{"n_layer": 15, "n_kv_head": 8, "d_mlp": 1024, "init_std_qkv": 0.0312, "warmup_steps": 200, "decay_fraction": 0.752, "decay_shape": "linear"}
Each number is 128 + 24 x the weight over its row's rms, rounded and kept within 0 to 255. Layers, rows and columns count from 0. Numbers have three digits each. The size before them is the row's rms in percent of the matrix's.

# v: layer 9 attention value, 256x256, rms 0.0548, rows 58-63, columns 0-127
# o: layer 9 attention output (transposed), 256x256, rms 0.114, rows 58-63, columns 0-127
# q: layer 9 attention query, 256x256, rms 0.0672, rows 64-82, columns 0-127
# k: layer 9 attention key, 256x256, rms 0.0659, rows 64-81, columns 0-127
v58 094:154153121131110137134103163101136120156114158121106138106175139128105123153131114152152120140127113125143147092095131088152150103134140147122136083166170142109130181129140140132119151142137116079105164138108161097152133129121139073138126106128165120114137125133098177120114135115144125158099154120131117128125095153133094121173149132130144116105138145184097149141125144112168153110198
o58 091:110123129119148160095127119148128166142090145139103124122114114106127140106139145111124124137090107154160142130120143128121113174111121138118129116107125125173124062153122132106101112146139175188152112167129155116115145146136130158114144173100110133082120119090135096162169138168098126097154105119134087142119128162109141121112141108115155166149126105085127125087123138119068109116128
v59 098:104091155114130113154122134088093138103073103123153143097122144112107129129107137108101105105073116115108097118127105069084145142103133147172133117130128098095143121152137086146173128130120166140105113098171131132120114104112118085131175109141130122146128125160136100139132152123121130104167109095153142127135127137130147121134076107158143120164116105079110139158127121191140117123108
o59 096:113152152125100150148150156163160100081171143141116128136092116155134127131132141142151153184160152123111136132143139167181137157150137108133128128096134145185104161158155147117081126144114121136124147146136130120133136155163124137130096138140166136113157139122098169115121115134139097167131120125096103126120128121100142107104133128118091137132109139097126113118128159099147144118096
v60 101:138141122149128118126181107167102096112113099111119109090128089128118131133148175094125108132161155122158096115092133132103158121129103125113173129120105115170104154132122099086092135143158120060097139103165087099157140102134103163119139139106116106107115139120163112131123122101134130161145137158052131124145117142099105144101108127103081137128151142124112107130126123116113135138077
o60 096:127135124129122100111115133110108117108136113137117150140160122148140127113123093118103184129117104130099118115141160116129093102138145102167093145161164153128124112158072116191141095091143162150115093118131099151121101122097136122163151105169139140108124113156086124088104145139168144111120130103157132132165137130113164133165104119127174129113123135112097144133127105158145122107112
v61 088:171121123085142153109124083114153147135124133162115168114185127080137118154092131178188132112148103105116101133093072124141126114127128181155101122107097141134133135147095167115098091127103130143125107146108150175139132138109141151160142178128106121140133104113145175129108126105143117094127112152115087141143138084159178146137168113125132118138137162124154126141136086138132149123163
o61 085:125144137170104112137144168168147142164098143095152115139128116179127132115137125163097118129134125150117126126150130167118140110117121146104160093126145139123101119144140070119163139167124109129136118139139145122162147136093104130107134122135118131078136114109117111164127131139123116118150182157164118132116128126084063120092138137132136073114117079141100149069091221119145162169131
v62 098:131170124143127114135178100113100142145124120131132142146074125087142065110152110118126112151113172102136138132113130109172136127131099136172129112150124107147081158122107134107181131188126110135063115177084180116147123113153149147132110147095137125132109132094156140155093127135191156120090133126091110121091141136148143138151146103153148158082104122150130097133148100139151135100114
o62 099:123112116109152128151141152141121116103110119102149112121171125139127172124108068131144114110161121116143078102090158128184122147092162113100123168118123131074136088140162136118107155113110110111155123121137144116138116120109116132093147147168174160079113107153108124124123111111100069126155118151121146144112146113117122118123138138125112121121135126105125158129104153106086118131143
v63 093:085152143088121107118148089133155115176122126118086120113131152117123121099088082132131151170132148165150120138111099172107108122122105171163090126128128113141092151133120128123167125182149165143118107126083161130163152104144119142155179141148091126075131112142117152101108125141144119140150151134125156129117156185105139179119149132125179091111133139148151125142167146147072130123125
o63 096:096135143106156169093112131152147127152114145148136140125132116137099142125170135151149101113115129143103162151116103136136160127110094113149167121145134119118127101148089188129123155081072099120151100190139130151089120126145107138083125131106147122146133124149168119126157105166127104136147105131146077122089111090151132095137108135133128174119111067115093154118108140124107157098166
q64 113:156116105141117135110110156163102136100115125071100133150147125078164158145133059119121167072145103148134131129117109163151134117117110157142123115109103150086146167134145136093144157102127133172110164133130160122127092100127088126136145137117104163124154166104130157139089159147141133130108143107103120087142155139143096138114201111138125110097143110099143080100133134162119090151121
k64 104:138136102174129154122106147128164124106124133077104115137175184116163130091124121142122149133075099161137131117138097168101134101113109121121130125121118162107163148160124097139130115129130128132149161125096132130129095104141147098121116168146133115126141109131134138143131177126128083116086097109087129140154124106101080131105161140142105131142055103123123075133122127112095114168151
q65 110:129090110085113121168130124171118108120130150145132135133144138096158116127139141113098152109112129099169130127143105102162114140109172108114147099104100111132190145132170114116139159140074141122113119136159162108108114082081130135149167163121157151137140144093126113087138123135159084085076175129167174138164147130118118098105139122120140160073142107124111157134138163115141147147154
k65 092:147125143157114103181115072097123130078141119137136130139135162126121139158155154145171140103114106080143117116108122132119107170122163164128158174120137120147191132147141159119123179132102138147122151106148121096129136134120121143166150137115116122121142119117118136146157088147147092134143123173159170165128112099129123116119118136122135111111142115193108123128109106108131170116123
q66 113:178107128119160163059146132131171162147141143108139128124123096114123152114127093131123150142130120143141115131142144127158163169137127151102098155114128119124086170161143137088108130122129141132172164137137129106089108144126078174092148139125179132146143150141141139156130097153156149118089137113150155144123167133124115095139119127157142129139162124123130114134157169150072106150164
k66 109:148111142085101114072129130123162156150147148149161117123134122121109140107135107138140178140132095081114116134155137176130153086139093129163102131141101133114136107136159134103111103118113150102155167097123119153109126110154084162116149093098144117136122150108139157177142137136127116069115096101131129153136131138124167095093113155144093124133114170123136143106119153138122106133128
q67 118:123117138127098149111188155137132148086152075112118130134121136111126135130158101131133142121183094122161101122136134136118076119119097108140158117118139090125106127147182129103137130123110094101139145172145139144118110102111104087123137166159112133135175171114118108131130151129142118088138126068155138117153147108123148165129141129171133159153112110132190124123156136098158151144066
k67 115:117150128116129112131143138138123108106194081128157116095147176114125110165131120127120106167123155171131096109152116166113079120148092104140107117162154118144092095141157137109145123158116109145129134151141119103160139120117104109148115178118117135099118123118164145090154166106172082126128111124149114139134144129118117160107178114120120114125090094138153112118172098099114144124122
q68 116:079089147132135122163098123124145134167139138146158142144152137155131142080147161175150149131119126100084155162106132169085133131105138116149146146131127162148135103129086123156109104085138100157113076125139113104141111154128118141109132107103132095135105095153120116120133087113125130140121136133098153135121108119125143110091127103174091106129102119111144121123131141160103086152153
k68 108:127148153140103127154125136153088185136101178108113082111136131135128138142098173139142121113105090140141180131106139125126132092113158109161133139148120133130121144120075134152130136145116069118102137123130142158110102152106102111096074116105136175123154133137173138088126123175118163118145148135109077116132135136133126129126143122114085110141077132154123140129111103134142107167148
q69 105:115097092145128091139090109131137094091092169133142108099135094133140090135095133132111106101140139094100114122106139120184100135119169142118118150089143131113120124111163137141129133134130145126124068176108134108111131123123123130144142139095117136130135087157118106178148137150092119173112121103103138125116155150116146086160176168120143143117132172144128147128134172164125132109156
k69 099:142083126140145126146122120146147121121100147103142137115144100128164108143082137105079099125161166130107136101101158149124164146102175141156121108092124157087117111144117124107132113144079146098149095138112174135120177135123148148142163125094158099166094137114099131117125129150107168157122129093095155115098119137114159095129101112118125132132107116127116145135143153152080157102177
q70 101:136115134155121125102109128148110099109141136117092129107085124149141103147087178148113083166154140132136115112078141145140118136129151128144176083101124144142120113144132128141114096141164120100133143133116112136115124137160096140169149145127132136144157164107144158120133112106153181100138130120092213116172137107146154130105143119117127125132121152121121170158135146152131136137133
k70 095:137115102122161105133122126136098112110126160133086117121122133103149098179078106136107133123126139168152126142129135151096121125088140148147100061077092136070151125121117132155122102097115083075099109132135114148107115125129187125147111110153150149151113143112127118094118135075124145137131171128069155070166142138111128143103146111152127136147110140103103131131127101137122110131153
q71 107:094147127111080140137130156168142119141156091151148107143120094158168168110116134094124099122148138129095128111084107185138110144149130119126105096114146130124081125129131155164125114085158106129122087111130140121178110168160175124148079114149085138141091094124090123112100150141159064186100111111099078136159101134133142120086113112131099144137124117075089101136142149101127135139142
k71 098:136123119085116128152166131160141145103147132112134114131086122129156153129100168136124083155117150167136146121089095147154124119095133148169115080103116112140095144159141174172159086088120137093096112120156142158155113138133167099139084139122104190138123143148119124108121143142152115127104112114111063140098112166140121125134114135139088140125123134106085159153170150094119129127152
q72 112:141114140117117129121151128110112123104135119094171115124146117139122159171139104132153162145129095138142157124114115149129135096123091116123116105131079151101113144105100147135182124116098111121149150107116167112096126076135108119099081148133113122124123150193170134103120134123143152131145127112095108132124127091110131152176164102164126153138108084135110118127130113148103147108089
k72 107:111135154125133124157175141151148115122117095123182121132178108100099153106159161103168149120101099120087165148135124140082126129162123116109134155176129147074074122117095105125155115143138092156143100117134155110093133124132133128108155114136121123135145166156155123122135154148150144098156149164141113102111103053115143139196128145137133155126182100167140108118141143126074148147090
q73 100:100100121153112160103155106130120132104128139171165154078133145135107137110121131104126098112155117115112117098083159151108124171130086120122144087115139096166099145131170158107144117113140139176154101159127099131121147193107110147109116103115136157107134140111108087128130109130155117154032167125135105179152142177143162145100108138099109171137096136111137116126112147105096132141105
k73 096:104109107111112135147136092129137126076131124140145124078136120108152132151096120153121103138131144112137165112080126119133138144116112122168109099132123131154130136108139161117158098098096139099119142174136121082139132140126132099120058127137084162143138176110146118091149090110188105140103139130138086148165140167117139129096133148103117151131112120125182129109110142093159125112125
q74 099:161151132143124148155111113130092148084125089075123171128130109117133120130104120131138143113111148107164133113149091128158146107162166160162137135095116165149123155140111098171122097147117135104152089092116119152156141138156178152137149111124159150143152113089092177075151152123110122117105094099143098150126119134132130142129175098060128092177105107144151158123159135113096141147107
k74 108:143128088113125147181111119137081110106126077127139143164108117125140131134111125113139127132127139134159161132119130112148125098127146170119155113129095143135140149124144122161133146145117177124125150080138122148136132099134163115117139131123164107145141137117089126104096137092119141137163104149105141144156127170148145105122161121120143191116095098135136147137160129126136103180149
q75 105:119159124122162100114120122109094086115116112111137090106149103125100124134094151126122118181113100099103135093147094137117123086130159105089107116103163202105106111087131168141135098122117099155099125131142148144137161141135140139114177140135083121129155138126125095126114140137123131144159103117105144188138112103101126161223136129159133133142099108136137094112089134121146164117097
k75 111:071112172136135134149057097120139106129099114131126153095135106129127109138124115123130145116157084138098151154138116123126130108149158105104111108129130164083078110132143092129176137120089123172133100152133146099149163156081153112122157156142120101143134103104159083130121130145151166131152116114141148115131136128118106121137153162154133124130154146159168109137134122119133154115116
q76 104:094127123115080101140106156158116120162110158154123133164104116112145101163107161078125160118084165135119098120128153136116169119119095153105128123122131126109125099153147157159106162111132110112120095094155100156125108123133137100171102145122108156083150101083148102130122154114098096137147106109147103155120127064167126147077132132137143178109156106108063136126124108137107137117175
k76 100:115163121120096105147153141126133113142115147130095131150064133116166139141112100118090129099107201139110128095126106113143127138123106127117149060097128107115113142140147123148104089104149081109113101120121096128108127154127128143139119151119115124087141132107142118112130145080105145079110125077136108118112104109109129136126147135165146146107150157139119160121171124113109113130161
q77 113:119120127142082170151105153162143185147141133118132141085095105076094144115121178101135128125147144143075132102134104138115120153160117146129128142157136085117133089127109079121097117140173095148177148127111089108088125092144095122104142092123162139170095143090122145132105129066115120147105162127141127156139141112168162137128134064124091153150110131146148117100111136118149158149134
k77 110:125167143130125105164111172094143130126151139149136153104107135122137086118097127119102160106147121139084150125161124142117149146138120146152097131166155104153179121106171132111123127160109081145162155152119103107110132120119111141139112104120147150155126154110122167129142145118104110151119100135153108093184129133147094131118130120138127119115135113074138122091120156129140076160138
q78 111:127173149142114148106172148113138116141138084126105140135159131130142152137107175168168098107135135113110173145113137139147148129126146114154088124127156152120140124126123135114126049089102073126126119145122130140126083122153127097122128162093097163135102184113139094118131117116150077186128142127110128141157143128130127147152123090129156102104098133136118092107211136114111124088117
k78 092:144110157160148132132096170095088124144146100129140139135145138113124145124114202136126151150105080074137133178131159193183119166129119101123128152134174170133119116140113133100142102083091113154153120131154130092098132123157092121160144129108076149126127165123153124166140124115154095172176147155160129109148136104140116093149132111122137117103100117113124054110120135126149123139129
q79 113:137142131099081141168141121138126104122105149110174122112123111108163147120110111135110099136163145118151144117152096143142113076122167128163146141143133170122134143130084117171124096102139125119121115069138143116125104092145147140092103134086170107196123132163152128116105145130103122108139132160110106111140116143171081119113139130138052090121125110119126123191130106107134133109149
k79 102:162130178123108125138182119153114154095077129167150103145117111120138145098117085133110117126149136165131093169123115141125145138122169132131141127139117127104125159145106103186109142174143122128129130111160170186097110081134136155104105120109148091139129097168145154068144146136122105116139154157104128092102090143137104112156099115121112123141101097067068147146130130129100159158149
q80 105:108159165130152123133143103180135110152173130123165129159141118159140176138115144113141126123131174117136134112086161086156115108164103069134128137105125107146106119154134111138146101090168160136157137122142159080112119114108127164129147095161114123139144103124104056088122145130150111103112130100144147163065168070093135131141108130136174164150107132098136140182093118120159136109073
k80 115:153162150086092116128162105147105111127112083152152125123121124127149152095165152125163153133121116109129108126099161159100134074137148108095145120133116122144104101153146132132138120119132180093113125113127147122092118156152107160143146080183122169128160136122104105159121152140168094087089158125148133132092090129120098163148095128121123173143143095137130142155113128129113130108081
q81 112:116131138147114139177135095132136151107143128126089157165119133106158134108086158160122135141092139093112150134099107165148112136108130109153119087130121099161143145142137097109154131123111133109132154135131122139098087129110074125120140137162143125135167105099168129084133095156131147139117177113119169123141161156171079126116135142156147171133107164131151098118148107156143105132133
k81 112:133098112181127143143145102101145128090123135141134166168157146113194130118092115170085091154099140134164137167140129126141151146167119112129118147086085138133156138105136054107131111113098072100153149121141108114122105150102115125149126111145139113126124118146108124089112120130146101175123133136126169092124117126168097136079119122173123151145091158122110105164178116120155105147149
q82 100:134165143106139128133113109118155130192156117136114135126132108118146128158113106180141121096100158112081139109152119172122141135107121145166105121120128122118120097134130125147139105127165131127154075098131110102086174112128162089168127156162156137125117112073102138140165140096129143128171057088126163174099128138099136113138104126124106125107130127139145137114143124114113100110123